config.toml
head_dim = 32
positions = "learned"
qk_norm = false
attn_scale = 0.177
parallel_block = false
init_std_o = 0.00432
init_std_down = 0.00432
weight_decay = 0.086
Each number is 128 + 24 x the weight over its row's rms, rounded and kept within 0 to 255. Layers, rows and columns count from 0. Numbers have three digits each. The size before them is the row's rms in percent of the matrix's.

# q: layer 9 attention query, 96x96, rms 0.149, rows 0-13, columns 0-95
# k: layer 9 attention key, 96x96, rms 0.152, rows 0-13, columns 0-95
q0 097:127158140095112142128160127127109162104134111162154133092156179119109146125111100123117142135119137091102144107121120117095105101105130139077158163185143130134089118126145115136137137122082125124112152137137125111091122102152133144163173180131103181154103135143139111148151156079165142108
k0 098:133155118111118134130109107162147198111120109157158110125122121126128109125124116133121154115124102131145083150141100119160097116147142173153118133138112141126157119133117109095106132111106153142108110146161137115082124164177104159121096132132136186164162099075067159145110111093138138132
q1 097:159156135140126181123112174098122083140143095104143129130134127088109153108123149120174088142114081091110146118126122144137136095170090161102153149167128116161121115101126181141102154121138107113117136123143129136121145163093146114160131077128119133153112133097094170127137105136118110163
k1 094:150141130113158139108147175093149175130135105105107094135096137137110160089116160110115141096119097121155098121105092131112126137133088086084140125096130118123118087118157162072104180138157153100110127137098162074140126151135151112137099100141116132139139131094151130165134127116116128115
q2 093:129135130149093126133138164157111083120077100079110108113157116121145138121149162136162130124167133086125117132142117103121121142108158167117125123165124125095129079093119118143112211150106117088109140149122092099113137110145100143101148184137147129120143131140096106133138121153149160138
k2 097:204124124115155153110115162129123155120153111108111106137090122110108110146145079132139117108122085132101116105147102076131099163119147143147119122135096143133142117152131166106138126125117085121071106114172160157111145160103137096154143100115110144137103129135102174123113100106102116160
q3 087:122096138132123090126173135123139163097113110149155129104138151093127116154149161170089114134068132113127119129160107086104162103114102083150117136138152132123160102132166126148092163147094109104120134183136106131169143148144123109117151143133161111106130127144089077132145138088130140121
k3 082:119117122110159153117132097135165160133094097125175134128108139150136125131163104142109129088164101103144133115172137143149127107150105093150145127165152166148165111144101073174117147121134097097069113081116117148113134132111106141141096121112155133090118133127081132100118111163124104132
q4 085:130143169106088109171151163112132115089137082093155112129115080157163103147152075083098123127104149118120136154115141098121106101130125147092126141102119129146122118161114147101126111112117141178115124094168134142125091111111169141131102158133129132154117127111146124107170152109154125174
k4 085:106178169156143160107152111145115138112144103115149121140106146158120128103124128146098106157100108188157093113101123120116136111128154121136148127116099150121126123119162134134101162128114106172106163099178115133096098133178146155126138108160130136122143145121129190080119132113135184110
q5 093:112108127157142133164155121117116172140103075118116128165142153119155098155147125108138142172092155087138140150145127197105121125176129093141135113142140154100104140135134131126158162164135112148159130122107093081168146140118096188122134137137127117126097123164116164107117122126130132154
k5 098:127083130138113125158156098112137123095144085122150126135110147137159108167152099155062159119123151124135127113121128146136095159146126126133141162117142104165136148054151109109111120144129133129087127148134132137125090109086130138145135074166106079090099136161137124128105092154109124134
q6 092:131158093136163148116190165158125157124113088110130122155086163112155131136108147160109147116141137160107112119146149095098135111141145132117102109134125141103131087150153115152160106072110108108085125110115078131140136088170116123172108137125091152126138126110132086142157108158139113120
k6 098:107107129166121164087097151103134133121129132126136122139127150135163144140128164127127110095144127112141067152119143106126177081137118148168086128167149169084119104128138065102123149117127164133096126155163138128117148143125086150123161143161107136140130144149106132108136154141099075135
q7 091:127127123124133089107121101093100103147082125183139158116150132117141142148141121125157093114104101123125139124154101169126141145158143152117103107157083157127128130139123120144080088153059119077133162144118128135143093113110135132108129108145133140080133109133116094168117187115146125153
k7 087:127117098128156117149111120116134141129076133158095110121152142132127149116148135150104095101134099177119133145115124143124109118124096133180137086092111125154119155173125124123143102129093131126141082094179150142111110137114181130158156129131138176133124126161123104108150104188145180099
q8 089:077150121164131088132133112133118150130131117100144114112121178100124096090156132160100116111141154122163125147082130086160101165106140093157155103157134133088100133158127144122170091118104168146138121101068146127115146123120148133142165132128132112140145159130131122163086124140163122153
k8 098:145080138171119095118071088129117126169132127116158158116130118102147096130129144172115143134191099110119138115111119113136142123087127152122143112128155110112137112072143078126096095114130114102132130131100152120098131081106121139169141111143135116178146132123087168135140108148111140156
q9 099:170130145131125068110085140107156118166136092101141100116114113078148153131083105152136155170153120137129170149114093105102141162152129097150127082113168158120105120151103122121105140112157147120135110143129141151135130127126128147128116135169168165174139145167121121157101134139094143131
k9 107:118102102123107150161113111111113093119124087086130148148121081115121143135156109170109106118124142112091123156092107107166137146145132110102146099143154130133091149162141123098143123130127100097151138096090078153123114156096114124093131091132160179155163177156125122160144153119117144141
q10 081:119143149136111117110149156155178131114073113125156142147183077114157101144101160127149131143139119072101155137138135110138140157130105112076121108098103146134134159096147119127088102143099122143145100134175160161143138153102121115141126093120132136174096128120161119143104118150096149131
k10 085:136153093136094107152081158169125084116111098113088130083121104138110120123117137160112120147112114138124143124133129084146111141109126114086146116124140112127102127146115135086102189126098169098138110131138106131148086101111143120110121106146125122091132113117143135114121175172080168177
q11 091:152106093125114121116151142067129127134100148126130095142093143116092111123112120100145156089137148117154097117152175130095178120162145128147110115101104144122165108091110105100140120141126135157149104110150162148143096100134083162165138108148149152140147146117116088143081118141181125126
k11 088:137116092136095117143155127082128137137119160137098175110154085115140117135156145148154092109128121108169125147125115122105126129142121142153102130105145146136078135111170108053122136113116142147134142089162159125083101134117133119120127114123192101136099146160090155130126167140163107142
q12 101:121078144182154127118098114154141117130126121157072119183118123149173110128137081138126117138115120116144110160156142145139160111139107102129109153148118131124124128095094118121110139130120146110141104129103124130088182142166156151135129114124188110095147096112156088130109168100103163135
k12 098:210135147147141176139132111145145097123102120157123122115153159078116112132131121134116151151110128129115142113125163076145136098132140133143136133100119114132131098104119120134149098120140086183142147107156115104129088149132157061167134161107144094090135142125127125147083118155123102143
q13 091:111149122126142108083130095137138069117142176145131094114142108148152120173119112105132112138131155128131126119124114156119093128145160135126138123161132114128153118101108112087126122113149089141158160092113098125140172170104111150138077101100152104092140122152129126197096162116146091113
k13 093:110109117079109138133160131095131137087141141146130092120139142117096088156145110125082090169107148156134132141115118140140073106128129128124115099174102098074170140130119159123132103150102135158153129131097121067143164111126102125135154129111141106126132097163081122138157147146157139122